python train.py --num_hidden_layers=12 --hidden_size=256 --num_attention_heads=4 --num_key_value_heads=4 --head_dim=64 --intermediate_size=2048 --vocab_size=8192 --hidden_act="squared_relu" --norm="rmsnorm" --norm_place="pre" --norm_eps=1e-06 --positions="rope" --rope_theta=10000.0 --rope_fraction=1.0 --qk_norm=true --attn_scale=0.17 --bias="none" --tie_word_embeddings=false --parallel_block=false --extras=["capped logits"] --init="normal" --init_std_qkv=0.0323 --init_std_o=0.0 --init_std_up=0.0323 --init_std_down=0.0 --optimizer="soap_variant" --learning_rate=0.00457 --beta1=0.95 --beta2=0.99 --weight_decay=0.059 --lr_head=0.00756 --warmup_steps=68 --schedule="wsd" --decay_fraction=0.796 --decay_shape="linear" --final_lr_fraction=0.0 --batch_tokens=[65536, 131072] --max_seq_len=256 --doc_mask=true --train_tokens=460700000 --max_steps=4802 --dataset="wikipedia_en"
Each number is 128 + 32 x the weight over its row's rms, rounded and kept within 0 to 255. Layers, rows and columns count from 0. Numbers have three digits each. The size before them is the row's rms in percent of the matrix's.

# down: layer 4 MLP down (transposed), 2048x256, rms 0.184, rows 1326-1425, columns 64-127
# up: layer 4 MLP up, 2048x256, rms 0.192, rows 1327-1426, columns 64-127
down1326 095:165120107065069092148118197170177103131081127153156114140150146097165162162154214169172152109187119069146143179160153123120185171061138131159111100139079088078109150127124167162103115134094139
up1327 111:057072149174168126140063106115152128116161105182139100164093131117068085090102129137167078112179118096099151142101165169082155133110125110153163121114169140123146145145116135162148126160103145
down1327 106:157143089104153045133086116108136143118170119167078106134192053094081126142141166116093197126127081140156112108103104113106093116139065147129158148151102130165166174138163129139140144091116127
up1328 094:101147150182150125148174100175105146143133108180120131156096126108143109107185076081130139135138110149155183154120116117147118158126101047107139109119121140147111128115140100096126066157116165
down1328 091:150209144164125138145051177187121080138145095132158154164151179141092116113146156123129180143120155131072165081065118135100141143133135109126140085156142105121128074127127129123102164136180129
up1329 100:081181151094098083123152134132101122150124163134084171151132137123077126113116047185143076085180117141125145101136135099105155106180113100061155109105127151122191139138102170144142101109100147
down1329 103:152096114156116135129177097173106120147050091125117185106112146110171164101085137075074118112120117136107090084102098177170078124174120141030099143141141110116160137133122137129106149191096102
up1330 117:168116128114167146096134122115178097120134135116180172088089112133117191213089204132094113150110113136145192133183146094125169108152145095114147067145175119099143131142119175113142113132063124
down1330 109:152102192108119183158148096120080133156074094125126166151173136166140148135078076121136157152146090096107042136162112147139070125154121119080101140090097127132113074102147126135087160167128134
up1331 094:150115101091115110167107182149137152100141208166114151099095116117118151166081176123157137113114171143132141132173146120114143118134142153120168089143139136202127146129096107117122069120058145
down1331 096:165098100153113108162061113135165130140213148102096113129153148120091123086083122169145156164159154143043148154150125045174107132141087169100042083169098121157095125137156123102105150147112152
up1332 091:122160131152150144149126083116146114080139092140112197147136102124147150110164117128095125105149198109139157172192123087111102107107062070122172207129132131149127080106085150095150082125084143
down1332 091:121115133161128111106097104104069141117199154168064155069151123108144168182090138101159074171113136132112127150083131092088148102142082122106100127123127052105080095172085139186167106139125149
up1333 093:076126060149107120052136062089103117124104124151160169152108124146107130167147134140120094166118129140165073119138123075209117106105161145168145125148170139080169120109139177162141129143115168
down1333 098:145139119084105117135064153057163094159156163134138172085084090137147124111095082128164069153150128127187154103130142063219121088139179153131098067099112167122096107172131165139114090123199178
up1334 106:127151125122162136088173163180136130035089145162172060110091103129144119131158121154097152072114113134169175178137034110112136110098164121140086110151111102116119157109142101110172155177141097
down1334 104:132088184130147133129193123096152132122108143104073155077174157083130096177169124125114131136096141130106149138068188134161176147194126147122115090085117174160113093152118160104125109080123158
up1335 106:162147124125092157081178110067108113106147152155092110131152034088115107096138185107164131048139150152135092117165094110074123136120153112196118085113114120134107113052113137126191175098107072
down1335 098:109138091152118122136173126142110130109075157148138059169123132130107145107098118171168126165150133137110126114123130175107090115167200134119078118173150077122140187109109152092093191119112132
up1336 102:169109106142124175094109133150117127112106126152106133141072059144137102156157126067174100191100096146149118139165173088197142089156063072130174117158124176132092181114108122160140165104082147
down1336 100:184114085186122133134078161107130085105132153096116077156156117076163079125176114115175181142109101134140195175063124152165127079169139142079095103114134123164079142170080145139095104142143127
up1337 107:071183122120084077111128087113174093106143093160081071181149151155133103057109106120137135156156123200124137083130117120132130134169120129098145103102094176091131101149146121109111160166065154
down1337 104:170114146096123119093126104176133151101095124131117141163088167106141052085088155099113076141130120099149107106063204137104115060142113145100112182091105143076104100160095108133153124156150127
up1338 109:112135160138133161096169104176098164162187120149118171125127078147083136118108119103129091147151113147148126152118143158084167083130095132169156085133133146146099180175067123125095155106096182
down1338 099:060111158149056165141088165090135100142112134125161140104147101123085213123150133160169140129041189154142091144148072126142177197130147149101141146133152081103108123052115174156137155173124092
up1339 100:184191134142154167163100104099120110159133104163092121118087080109048106148147137098079074070146158122157150117124093116198096081111092148106116164163186174086086140126108117101141104136105092
down1339 097:200119080142134075095105123104088103166177047104142135100151124137090116143120105120220106088111120128144098092143123144097130079124054088178185123089114070133162159106118079187130115171064078
up1340 100:108090177087110162067159124150112095133131096071093200141162116116138090118119137153070066114163150130133109105172149093117132089173120139108170113108201079162085112164142120104099154128161053
down1340 100:168059132167150119129151212127139138153122133176096143169104117105161165115160155039099150116158123073185155200118196051161100196140163120139197161126209137051142158163155118134142137189155170
up1341 093:138163118122115123082139070166126089067150163136152120160138152124080126122112155196117142164099145119142089137134149132098163147167165080154206052127124121114174093140139058165154124147133099
down1341 086:140062085107131119105125080176157132131096114175120089087142101069159161182144094059159116122165121136104095113127128100156155122127063107134118116149122135135159094122088119150144141092162172
up1342 105:087129131150095158090143109179108151199131179126132118106140127158129158114120139142111153117156198153094057118145117102173133123141165150140214092084107116166112152176083103131135147102142098
down1342 104:169166156141115186160090105167088110100107139158160146171066156093167124131139106100119075105078129055178143146202156101161152124145127109162145158119024112078136103111105127136189142099109125
up1343 099:120110130152142127097181140107148162171097139144120201100089134155214089186142142067153136151138156165158126071131096145113130136169115094154150128112153165149110129113128181118117134071081177
down1343 098:160159093092127116070105072180110121108172148102079072113193107109116131148161150113163092132091151130089113112144132183149077130091146122082130055074108136125191222103133129115162109127176153
up1344 102:090155141108163175097188183068170132069075171088097089130088143108118119156134098105058130098115150152067148086113086082090144127105090071078078143163124141146147131151135072141126141093069150
down1344 096:148110112125144148155079157179126114106126087122075188192180112126219160108150127131174126123119138137193178084149132146165133100190173187108193160150119114094109156154133187167151143083147084
up1345 101:144117085120094137161134136146155161132154162134080176141090134086139151102091122107119117087098141118122100133088132158108118162119165184196108120147107117127086154178076116114184145111123218
down1345 100:125091175205075142164107169110152146108141143164188080115072088133172115149141106188147189118112094104171074134120154117122093117070177153156116153161065160124179149110117146122111110106128112
up1346 106:111103173110154096091133071079084130183107081119123142087126098081164148072162137129196126192085183157172199168068131148148111141124142117084125176115205110143145146126129101149114122139129094
down1346 103:127129093083132068137152131148104136122065113185207138183094051153065136140148120140134187143072150158114149114153122163108113151162115126080143115080159108217141141101095142138112134099114138
up1347 090:108139113077116159064151060163149143111203120160107125135097102145172080095169165145107117131156101138141135121090126128167094109095185089109110121103070137127083157125146156053097166138179122
down1347 104:132156187129185074116106079105129089162136128160102120141115162183099118093120117182114119102076109116126098139119106208111163122092089074153079100117119104115145159116084198131121129149115131
up1348 106:138012130132119137159062185128074045095162119120139118110178126158147107133116131070142116146126140110109131144165126077137185111147144158143102205139089147170115066150085110192153119110136131
down1348 106:075129071109121104140120163148117178122106160090145141176124132081098178187117145118142113119078090151148097102127112092106213117153124138157115125118134111085165087101178048106089112112143124
up1349 101:143112131083141098117184091042164135108147092143137129129160089108158103139119098166079105154139127130092099175101171095170165069132141148107155154110162106067136084120120104149110133088093112
down1349 096:170180119124111128173111152162097131106116149143152104135085139103121151144113115137151170140104113152149109116141134072154071159154139100144115157180145142145203078167115115135114121057109105
up1350 044:101140155130139230113144132106195134177138121090114180107156089112137108123079113153164118120122076156175126097113109149113128058073140081081061112142151140152172096085183117123123164166175137
down1350 063:185141114083089111111080164158148098054149101199069107142130099155160142109177111118118091134134096118194142093126114131154142157135168107110129140168096146123096158129160117132116112139154130
up1351 106:116117103080179168127138121139150125168152174091131186177140159098122067122186130077070115126151166134112132082112138173134142114121113118142121114132173161090162162123103125151173135112129144
down1351 106:184109168141109134163138106153119153159136152101110106143095134180117135106117090159114091136230122132121125150091140136081060142162139119114147076203136116170148123187123132119162150122126109
up1352 102:096045115078167065189127066134167071111105125157065138136138064129137120181157089138124159128131139161067185113139108172119113115061101189147153131044086136133159164104141128150113080105152152
down1352 098:172113147115100103088180138093158184156101149161164146160114158060117086105129110150155079157147093151105101166131128064072101120120145126167167109102105129114110186107140101180177143144133119
up1353 098:121121134136133090108121102122081126148102114161082170113081079103120133112133134097066145144133202134112127141077135118108107126109109104098151145133112078146205144137119159169092111153141112
down1353 107:126142095128105149162155132132095130120151165102104152094140124109139128103163141145083199124142067151102177044137153144112101144168133125110111159108090192133088195141082169109121116128177127
up1354 097:162092134178153098122125126145140133068114138169172144128130136180153125050124178095145134138153159133116094128177107137077125099116096139112101103133151105165110147134073138116134112139095110
down1354 099:105178147087095095139094125110108092133162112106169106158102147160172194116153127162140153096120105122100158104090114127166108136122105072183146157145099076108114087132167090103066135134165118
up1355 103:108107139145089169128123085117091153144158102143178093146102162097169158128106143155173146193127088106062092154104134077126147144093193090115098159115161169140147117143127173178106116133162153
down1355 100:185154153123178158129140170131142129158124137108127127131118155097120188151122049106098179113122126171067112096125164137135136129162139154103110126152112169106094177132087098184164124131175073
up1356 107:103123063103148134125126092094153145077103154136115142131123080101152125084121046110197107179116133160068151110149163127078118040202134061133103075126162146109107113142095131140139143066116133
down1356 106:132106120110101108106098137128106091141088170082095160146087164112189110090089120123173142111102159143121118178172144157150132135074113120115093128148135133104137113095063128078124115095207116
up1357 105:151119124158106083062152136157149097092152136158113069146144089120099094158152113215149195124149126120123164145072110140141120149087145169162149120132099106155099193160120098149122144128119151
down1357 109:164141167120159108163130146157081136114093085100198131162190138122184089132122107154167128136107129138113126125104167175149139119104183101158108145136132082100155154132147117145092095110131122
up1358 096:115134102110134126137104095087156120122177173127189115122159079140213114064075100097144125140140146136177146103207137153145094125154077132141113179077122116196097160128133145143176055067137135
down1358 094:114142129097143116116123196101075108106130183132184090152111178109093101116168087109080154085093140149213121117217191130119075156138097133143170153126132177150094122123126172131102109084184116
up1359 098:164079140106129133150166128115161090126146149120197108151098147147086153195112125087095128096122161070077111116138160112103096060108129141137118117156121156167143140130126177079103087129137072
down1359 099:133107113106056135150112144113153096162177125107175110160067188190134115131077180089122189159136080047155084157126081102131125043094117115182137150110067164112132156147137095151124125108143096
up1360 099:165132147092138109132148106056106121125217114071121134170164123092113114093121117165150079124119152071091112106117150149107145082158157174155121126069116115171140162149070119094144148078129090
down1360 100:128093062162140117157095127127119125154172147098128147083096095141116126088097139065132149149124075148152165145194098118158183034109109194157181184119114162161168123098101139127096160155089087
up1361 108:180153142079102142083142102128107129180116115162159126121117176140143154133094083129126094164142156185040168091094117153079136119155085093131130096152175168134120144142044137100132120115168086
down1361 103:177112115149108146080062128061114127136112087133119114172120155160082118125158089093093086051154158118095095138158129129128131094125173189111146160113165105182126158083151097144124156113125161
up1362 097:124083110102195122131168108097155093143142109199153103167100097058151093161120098082109050096125173078124118146092150157102102140175140095191091065042166136119142080143127123147152107173140083
down1362 101:157127165088077079056128118171139087180086120153107118122160078129219178136108117101100151074148182110060135106124156155093128175134142113185172132110164117094122116173146132149110152107116150
up1363 097:150086138151098152150114152121113111118092092123069122097158171133132159127152179133117144149119102118111087098085145078148122098132172161071098164169159135165160161039106092177078114087141172
down1363 099:165145116185159067084160134110110169200100125133114125168154068124105129168153100131148044160151162125091151103170156139136130125099121073151128123149103110126120143215136139140165126125124140
up1364 114:131138163135133114155108150195120146106139169092162095136128070180081187167077124139101111127126099118167145102081152141151113102139158098146103086142182065128115118157128098168159134138106118
down1364 109:144144081124152169110139085143129156116089091133121153105183150171163119061086147152104159118154110100142106087117078225119178105079130131118143093169143150122138083090135093177172079088136150
up1365 090:163137081132139110140150118175115061119161177153068165112154078160085099126147166087103090124140143141168111128117099094100134115145110134163105090118145139136200134058069137119115133097135018
down1365 097:181132144146142129105098175140119101187153114145129158129127189130132134150149140165147105173163150092112143075128117125121156154077173115073136172154116076130176164127186124137067110126080138
up1366 107:072102126057134092115145104150056092136143112106096103121204112168124093167106169099139085098115148046144082080100102148171098097131116148154129175111119106120136178124159168076088114142069123
down1366 104:067141137113116094141132114104103085122136115135164178166043068059135098149123117129114114112132145167159133138155127088130138165118114154144120168138143154155102172112078105113198096112085127
up1367 106:066097110116143136054066103144112154164133196124164120077118117093133090093083146149137076056132133127117120121111174106133136113139126102120135123125135140151074095164111131119142146178082131
down1367 104:153145128200095129133131116084152087111034163169102173095151175090110186137066145100137053102134116116155111132155121189125067130074097141184121105155109137099142145099111074071161128157135103
up1368 102:125124106107115178128081133091156119157144134123109106175101106075122147105078133102132133082120187140148148133109153111112078140155143079177106109134103138122121153090122116161168053099162101
down1368 103:110129105120129132143172072099132103112144117116108108113195143125104119111103122083195160170119106111188077122121119095137127092144107152125111108140120112097118128067129120114150141173133105
up1369 102:121114138121171139103141142136114105087162126097137093169112130075163097141140155085137119136176154155084129099116163115089165145091149161149164133153105129128116133121093137102096114144146170
down1369 099:080129176148169109141113159080083093145134106109168120120151149127098106097144132121157087123130122103067155110099139135153160144104134163129106169129160106131130133003092155058106132110139091
up1370 099:166137131000149146145099108098095157165210149133146166133116101030169147139135111120120064143142151147121185133159134167142130112155167176125140183132111093106118165170183131126149087150117101
down1370 106:114132059122167111135155094160127124140174110106173152160120102135133160186141156166112135122134145092157093104106141157115073087089146108140134155040156087085142151154139068175133111109124102
up1371 105:066099126155069133126120118159179075065154165129098128137080058160108128087096079132121071120115152114101132165064118156148157150110125094151085149196080101139127151043148092118086102092091193
down1371 106:124143117148089092109134144163131128124120191142110072127111122113076128092121071196117089130161146113222117115201094168129122174085124117118153117120108102105160121106132122127104119117130148
up1372 097:109053173106158127111106150157123152138097179133177158112112113122069092122088052148102133093136162118105075091142149118108130170119118137138113090111092070127186097140123169095146121107153158
down1372 102:184109092137111161083127163174155109181144157160168126158169119170124142117133070092090101171104169132137162135178145124081145182149148121143089070116141151097136098072179184145103119150040149
up1373 090:076115099149162109092103088097142128125112162074144104150159143080119139147149075081112131152126103147154118139140094117140098105085147104134124075074105161188099192141099120171095098165139141
down1373 089:171091123176177153179136172129103132132166152107097119162115164137074124198176144177170153172120119166114120135145133116143144171151100135161123149148119124183143158159041117103120114130103081
up1374 099:086127029147168173111111133113194155120140162141104142111131074125153084141114114098098123143094166175115156105103121101113082119145150085148132091108126116148169124142130125171137140128133127
down1374 093:132138159126156110113142110145181139135160142117132101131092144130146134141179101102120112092134130085165105127154108123130147199188130101123054181100119162134172130189109100119160084131113128
up1375 098:119133159124137164108074115091179118156175160161124123148183117150133129115164141067120058132036081153117132165162133083170137101135118111142125173128179146147067124133173080157101133135108141
down1375 092:147112163179178144197172167160159173103154119158122120130099163101103141126143150193110103045174146122142061129099211136107179125096141153114180133123119097130121107172108134125079136116111191
up1376 093:146113125114111114080160139058066101143070152145171136113141153103105122120162111168073167110127134119097117145122165159170144120178182184173120122095092166188107105091161151143092155170167097
down1376 102:148106144158114121078122108096141121111176097111123096199096157101161153129134104163131149117170135101159166125187143091161169139174083154108122122107102060090104063129186111120132150123129126
up1377 100:158117191158151170170108078137105125152112094091135162149094089139105134133166064133102146171159143153089164148138151148116080148081113207109157142134095172079197147092138144117115125178141154
down1377 098:079094106166121139127134165122095095118165128181074129121141134144160165169128108119164131053147163109138096103144084064077205139066153122173093097107137121175114080095147162095101192161135095
up1378 104:150135148137110139102095117048164129164157147130105054121098062169120137081169094112105091111163148084114183105126174143159146092121171154168125126105100096129163115109137143129178066141118123
down1378 097:097207108149147146087111187175125181194156135122127069103108164124077122170087129160110088112130179141119104157066139190142137112164088161100129138175158169099196098141111144116097087138150134
up1379 111:115082128152143157120140067148145171210150135107159197122182109147126143120089095143111057148116104140139112155116168114132146134111114134173115159156055143127121165131109171109068108155102128
down1379 095:140140121207101139156104180105109123185142069145039132115143049067126120106136144109098134121147210137133193108122122167091191140132122122133085102167150114162079138128133171124136094161142149
up1380 109:206123168175090171078059141134135101084123157121161147104151120104106182116165102140166156081131146093101137117139109099140114133119133139199083144133093170138092111106126172162122116160112080
down1380 101:141115145169150130100161136132124103123157203093177130166091090119141130156117129145164067166144100086108075144128160153102159055162109145114122123113108152128075143107115180141184095228159163
up1381 095:104121139173091121150108125122146115145155084157103111094109119097215133077092081137120070157041131160165148139176153086133232065170157158175107119099103138123180147106183114073141160160097184
down1381 096:110122138132080100118161105108128157132128135084134085194121082122080139069076166072125096121138123191127138154100101095160087155070128205126117095091113176122156134116137086104128137145156128
up1382 094:176139106147117116137167115196137166185160152097075173113120129100135136071145122146115112106079167120082171108063171184102141134140155114132091113153152132138146070180152180177169141103158126
down1382 088:164125121142079094095156135171101145128123140143153135140088096144177093120066082107090145088166158143122117155138066126133152115070099079186136072142170112103087136174173102152159137163125175
up1383 102:116123128160114181092169184124154104086149093138141097061137124120169143164136065132117139097187102130056145108153124188152203122102085136200124157144118162156122113110130159152122129122143170
down1383 096:110109156124121123091120136099106155176135208151123149121082094138154182074127166126090080147142155145123122125134081128109138135159115143135123113132090132128107127092127126209146172095147112
up1384 099:107020088131135105145124145128139111092110166155172138131109147079137094102139108151132168099102181075138186104213091138158116117130113111108111154082153092116137119100088163157102134197115097
down1384 097:104082114128113126101120199149135100133139107125153149153087134173088126160118161132103101129176144162088135104094120101105110131151123059185152114133180091162163093092163070091123166081134191
up1385 103:135066121153082147100154085079148166156128189089078108135099106125151117112098063145112136096110043148133155105122149148114134103114168029230163140147099114149152137130116162154196153180169144
down1385 103:136130130099140162107123168128096098094117092188165116120140151043056093143130106095102136159088150185148174122103121090122122164120107139115105158103117138106155162148098091114094104120089070
up1386 091:122103104129144091117127143193157158145112132139140089130136156145120064175139114079118095084101141126105137110132079149100100145119146162148142170097198080199100180138088140129123166070101075
down1386 091:110120118136103118101121157073090125128146110118131139145086137105156165157126193155106123134060096173137182155143083111091132155137114139110055130108155146185189077166125134143105188165098082
up1387 095:169115114103120211198143062100137135151131088156071159094127102078150164159148171149142174089183163159139130119148123143126167127146103159191128190099056184112128144135124064149152121126108092
down1387 096:165112166103118090097139086116130091095090107150097081118141157162093148099093112193087108092104108094127164119124094112091104142118170182122113140175100050098152087168129166076109104107159135
up1388 094:148115145133180119070101155157168129136138130150120109084114101116112159157101055125134131147159184130078150183115140130154149118109147154162190153186162155108214169105103116198163163080098137
down1388 096:120150136199130160078089130119137100130117080129154169146136108122185097137146093027149127149125161141147119146139109085132137148103138175126141150163060158196200088106161147111171165161089118
up1389 106:109136153123121099107124075114091105073141091109114178060149102090090198113090143120154128140143122136132101149083091116116167108138145167137111132115133106115191159131104129131061148167179119
down1389 096:107149148110122107156147138138135169137154140130166119164132164086142146167174104150154164124111127153131145106077192081135110088119100182104180124189110133181126106154134158121143132115164165
up1390 103:153074116112161135117159112174136073130191166159165105100114084119157093134086118129140140144099162152077175202107108173120163123118127112129120089073145093103127195071122162107074161131161105
down1390 096:058165124148090111128099117087116107135129157149170165094150157173052153104132111168141161115091133108129116137097128110101060111137109166165152146160130155121118146117095150094121099114121134
up1391 103:140140165124132113141155126121137125137144136167145103125122097106123090178145122078164151113075178095174178149084162096149139129149103135190132151141137085159141173086145105099117145137114090
down1391 107:123102117089122126114154186056125149139179145094091111149176206144099119129129137136181133123159128177145130106178093080106185120120102132136093072157084170129079100077089161132089129128148172
up1392 095:152111146109083177162157077084145146156171091162115140129167148121090036126183127153127091140167165116164156111131143150131136144102111098173167114098065175070134112076101147068110105115164121
down1392 094:152096063109182117127144161128144139143127142114140135145119132129151125112136152197101157138178156132138094208185056161062152125110118100129103123123178072195105139133132161128082110176124131
up1393 094:189154193158098127153156139123067137126068191095133162173160108135119108148137181129080079111169152151165148103093146164044154086116114113048114119151112114165130095105202098151107195084140150
down1393 095:109139165090166125158066116148107085103151078136075125157110204166106106063120160175092120141090113130117143095113140091083161141161143113130156101164137154124109100136079160137118106127146161
up1394 089:113150160141117094052102097056145141105140115151133152088139152096160062102086103127119136132098177116099106160146143124112111146157110103133042133129117141106147111097076136131209173099161141
down1394 103:191108124140048135098114114131100136174103107189136160094120074164114113125139155138125184094109138150169154116152177142156141094108113070150202070161135152086124098155064116116188178127173174
up1395 094:117100180108130111188198078132182147137110176126104162093123123115083071147124145141185117117100105167166054162127186107117153125101156106112146130111158129070167139121131134153149118084088118
down1395 091:080185126135148175098063180116077108159143159098117120111117162169167139175111124122120163136118123154070184181152114088131176140111129121088140127168174108109110126146149131112161186104101087
up1396 105:095120123131100140160101158097140131140133104166167147141152116111126133116115157093101162161180092126140164125124153188182181109009128066095152129122120076234114071125148152130129118101129105
down1396 105:193168091125131142155087153037132033109129134136158205176112121127151137134142106104113152113111135062143110104134138162104155116156092110098088098066141207134140140094102138088121111120116125
up1397 093:077125168184162184132222172150127156091090143179123106183140136132152148114154144123117154116127085132156112174126134122099099114098110139112138099106104160158157091186182195161153162053128122
down1397 102:129185152120058110155117089117117153123092107113134143091149164127135149105072114129154168155103145121092083089126168105120100105114120088127141140100160114120131113133151110069102119097111144
up1398 103:157107146187138129131127101136073070128099134134127092180163081130109162093150150180184151127144113127153097128078192106145129158129181162127122117177106148093123107137109172107212134171121093
down1398 103:096192129067160080158100106096140116182093135163138087116214092107139121062121154143093114150120128140159169113157093151104081134108185135125179148131104161161111152134134126122109112058146178
up1399 103:110158143125077176119096104131089069161098122154129169099159064109112110120092139095094132099183139152118118163026103155085112108088132113126106116195066094112120138151171186111110125144135180
down1399 101:121121167124165126161067145143161122101168108124121116079130069088098203193170123079101104172108136109133090109107098133128133090136156169159121109167106080130145112119086098151157182158132137
up1400 106:082109093157114160165087140125154124113111138077153069156099148148127111137085123117064156086144139148157187104152081139103117124084078109144183109120067150145125135192087057143113104147099139
down1400 099:118138136168129110035170113107105111153107135130109160161124118167124087106092102142137182166151126101088148157148118181170163129148173164157112187158122150149077132113114096160142155157156125
up1401 104:137072154102099167123213071153135108144118187106155144173123132101129143072126106133159122141138115175146087112132057109110068117172107143152098094131095119112111085171157136097112116198093104
down1401 100:150076091155159045058162099145135099169132173113199115056173089101114108134099139109138138059098126128156137074159091132149116117098150164073119156099144148138138099092159206133141107141102091
up1402 092:125073105104138104147104128142174123173151106150134151136101086051117120126144080121151077119077113079185193089121123144134176076128115089119176158200147172155115128144082113123082130099142097
down1402 093:158095105109118144126147141157078105115117174120209089164123113168163082098097101123194178078111076081099163099109109164131148191192133092111131082130167092178150137125184203138118127124138093
up1403 094:056147160098146099134095114120082058083115122170117148136167122078117111107090155124063122138166154126094069153097140170170165049087156150116134127092060105162141078124161198110106107166107177
down1403 102:171171113111123162124118085195114170166168166139148163085120092114124105118134156145144173139171101081151103165132153061180129154157128095153111145133132142141123153199108065126105107080119154
up1404 091:197191126070162136113138111159147154164110116111159049113125112173098041166118120183122181127184140185147142113122120117139168151144170107128105132134178176160118159163100143048119072159136151
down1404 088:162159118102076139140134157141119136142086089170119089154152146120204112206097170100105153087147131165120097160193134144212202120102118130087117033132145153080137126085096100156094124061141086
up1405 107:107094139105123135092156144114173143146108206134127126121131116204070165116167118097117189039094128091148162134064142162099111094109090147163142089163109085085150106103122172128196182120064160
down1405 101:093104133085169125098114155129174154131142091148122179171157063118149099177081162124185051136073125149155104102127156084153184165146155130117117166082123165151127163121115157100149125119129095
up1406 094:161124144136139121147147078125134137083141162132111132125117119138122161104065105096127118086094181195101131131155115172141087064079166142164158048114135141136132116164150171114175146132141135
down1406 099:089117187116158117149135115167093079145154108083111095187121121159102106131116109058128112103154066118147159132155164071118193082058163154179119113119125115140130142131140097125164120126139112
up1407 089:152080098070124078157098108058144137123105117136093135145075075144077090170123173134116141132173147173137155096075096169117164105148123177116101076161141078170111154134161099186095077129171097
down1407 094:104148084107141051122076193106101167086148150090172114163109191142122142129118122157092138149086074167125107177134115112130102127108110125152142137081142044113127101111155162143116147123151140
up1408 099:087200097144130088101133108203086099087121081123088098099095102147127144151118109133072129170099117114139118090174143131080163106182112127103138196123089085141168175138093133103114164197135097
down1408 096:129075141099184128132149113123103050139085141119115119185140141120145169075127177119133155096148164059174106097175094138123155089132158106100135103173113113141152127127177191129171142106129093
up1409 097:153135155098103147134103083121163124088123143082122119144142156100117108102085116172084115168202139153136119114154218117133159138043154088160138044091133115131123129136120122125160153150136151
down1409 098:149075164128152179134153152164097146129107117104056178095116154115140105123131160111104135111127129106138148114162112147150098142135149136149154161116111088108149119118123106134109080166126088
up1410 096:072145169117115144072120155080093106149125115188184128139112209116137072113109139141097134118122147129103131131069121135070131098116113132147134146072141109149143144129063154141172160083122119
down1410 093:121153068096169078124102107105121121106070092139198090122092151112162157147155120124160141120103134121151106105127128150166166109146101101113115152111136124067167143185094042126143134116073150
up1411 107:094103133118128119148125153148110145122136099090139131137069140184142134145112148066128164076164103155104111135149096142082150105120128132184155118083192083061115151138165129090086137122129135
down1411 105:107108109080137070096154167180135143101073100124123142141089118112142111209163126157116118155099136145094160161151161081142181119127180103131111118104100102079122123085131091124146058131132139
up1412 093:150174125077118164110104199149154167124113169094127104127093210087155118127126109171125125126143117097097118116116169125140109109144108128093069091160147114155095110115145094154160138102092105
down1412 097:115110107160086090167066094110132138147129103174140109128117119200095174123154183144103124071109106107091156112138116134130138137085133101081116130129124110198111163101173093087082127188088166
up1413 099:136155133096142132110143162131150189103129176042133152100158175096167132139093125117072174162116101153110101139112085114142091209100146097161157138150061146164106139148167117134115158123104057
down1413 104:120112073119131090128095107108125168141153114136117132145149160086160118125083171158106127156112105164125115125131144108153104073098119144183105131141150060101135083113091122131104161127139128
up1414 098:130122147141185108130139163094135157127135134097116129149107145145071121121161137160125138149088163105145105197095134126187142153122114166133063118157187150080129172073162079131139138125165134
down1414 111:148083130110110127137180107158093140131102140053129113150114120094085149090081135135163169191130134163078169109115142122120109152091120162151096146086081112132131110125087112142079124168085208
up1415 098:093103110115146105127117104090169169090165104104123070122104141110115171128166105090087149196063194119138127154154216128106111124104116101105126080133135174128131176051145158141156140145116146
down1415 099:086134172135101154149129183117182147094130097144072101117110130147109165090111129089164139108115125129151118113148092082131109142040098135135124158119080150096118139128087100095157186175178136
up1416 103:141188143120111136158130093123153103120092095113165176186155141168083140159237135176127112112102049157088115180178154114170123087130161147099116190108097142187143105151131108104129114091095145
down1416 101:074176192153167180095134136107138098125119135130127107158145125164098091177093115155095157160144078091148137088151167112179091133157087093133138124152102071058064153154198086106093162096107111
up1417 093:114026158155073048118189062170135077122188116113179127145114100124157147155176123159199138120063164141116115121107166177158109140147140121097071104067164160100147143159129128092139124139155106
down1417 092:133191103136128167162135160091168176130145104077100125126131156132150183115095124103135124107153118152145171141113177158113157103214152110174197146154128122181124069141146068089107151171124137
up1418 099:116161087167160111085148083137125150140157120051109162130056080076118122148125122095120120110133123168118106068103180119181162124100103080108185174122135146171071147194133122117122126129132121
down1418 101:147122060122082139130102121178170173151105162146149157162099147156146151165142161115118118084123094135133172127174133081174151156182064136139099136093130172147125150083094151168133083165094141
up1419 105:134074112084175111073184151135199155147169108127148117129113177108094130049160174123121069157113176147154109166139067094159103133082170090163137076169106090148168157157097181190107122114124083
down1419 104:159116187087165145103136168119146105147125178080102149105189104111108099063160154082136109108151145108148155092109130146192115070154147180152125121137142141096080118116125100114109144085162160
up1420 104:130154172132138105138161149133189157083186146141193184157152151185119192117123138124122140160163177114176157214141093150129111107138119105159133152121064189125158150136178159088186137151077126
down1420 102:204101153173087109076132093053118120146088180133155095162184130117153117197105127078124071145106129121086120089107196124118095168123075096152118164172121161152207126117118097146103095103097136
up1421 092:169146226122178144151147064120180126033119162141087158115081156171152146122088129157122133115133143099153042131104122123122087172103087110125136137139134187175126157113175157076136162120118142
down1421 105:125138140134137117106135093158070175141119123117110126151126126123108118078168086117146081169088135107136168088128116102162137092140120130127092168085170060119093144143154118123205161123088135
up1422 107:129102184155108131148086084171109088096183101126175109109114110195095115116166095137194145082081092138182094149087113154161166103166111193157090113146156134141083076114155111137148105133100081
down1422 104:180145154137099086116113156143116114114143114158125120096124075098130144164112174080119133158195054126091122151129158100157141101095155183159161121106176150112088146080097143111179116114150096
up1423 107:171096124115136157142136128106143169143175118175147093082099133243179118099163165091111139164052152115155108112118108104114104149128097148143119110145106176146176133115100085154102124098059097
down1423 103:108235182103138127141133113181150133175099152179179156104131135129150153098095172102166118141117131145133087182149107101118144146063150095194131142128129121082170080117162158133158123161096151
up1424 094:131135134112128104134104111117108122125158098142152155134150150121059144141146135136182083216105144122105079087164172146172100092193171141125150052137120149057134079185130140192127116153129133
down1424 098:146110147158106139121127115027131113136155098176094119110155083121150087195130084170070112130118148135116101104116111094148091164194126093140111127166114089087142096178076088119168139084197144
up1425 089:112126129130090160151167108069123082109159166135127086142156091120157083162162152137117102151126134069100167172152120114150118101126167158115132159140118138131151106121069165125176112150105161
down1425 092:144179184114129100079129096124180104129111105085109117077104081182158183142085160123124073117128058112168111090085013133108106123133122146094154099040133090160118121111112103174078148128086058
up1426 092:086126143063182145110139181142161167146184139138166169111160128094118103073078093124103122090192098164177129137169109095153137162137106134205153147172149177166117103132132175125106141082163132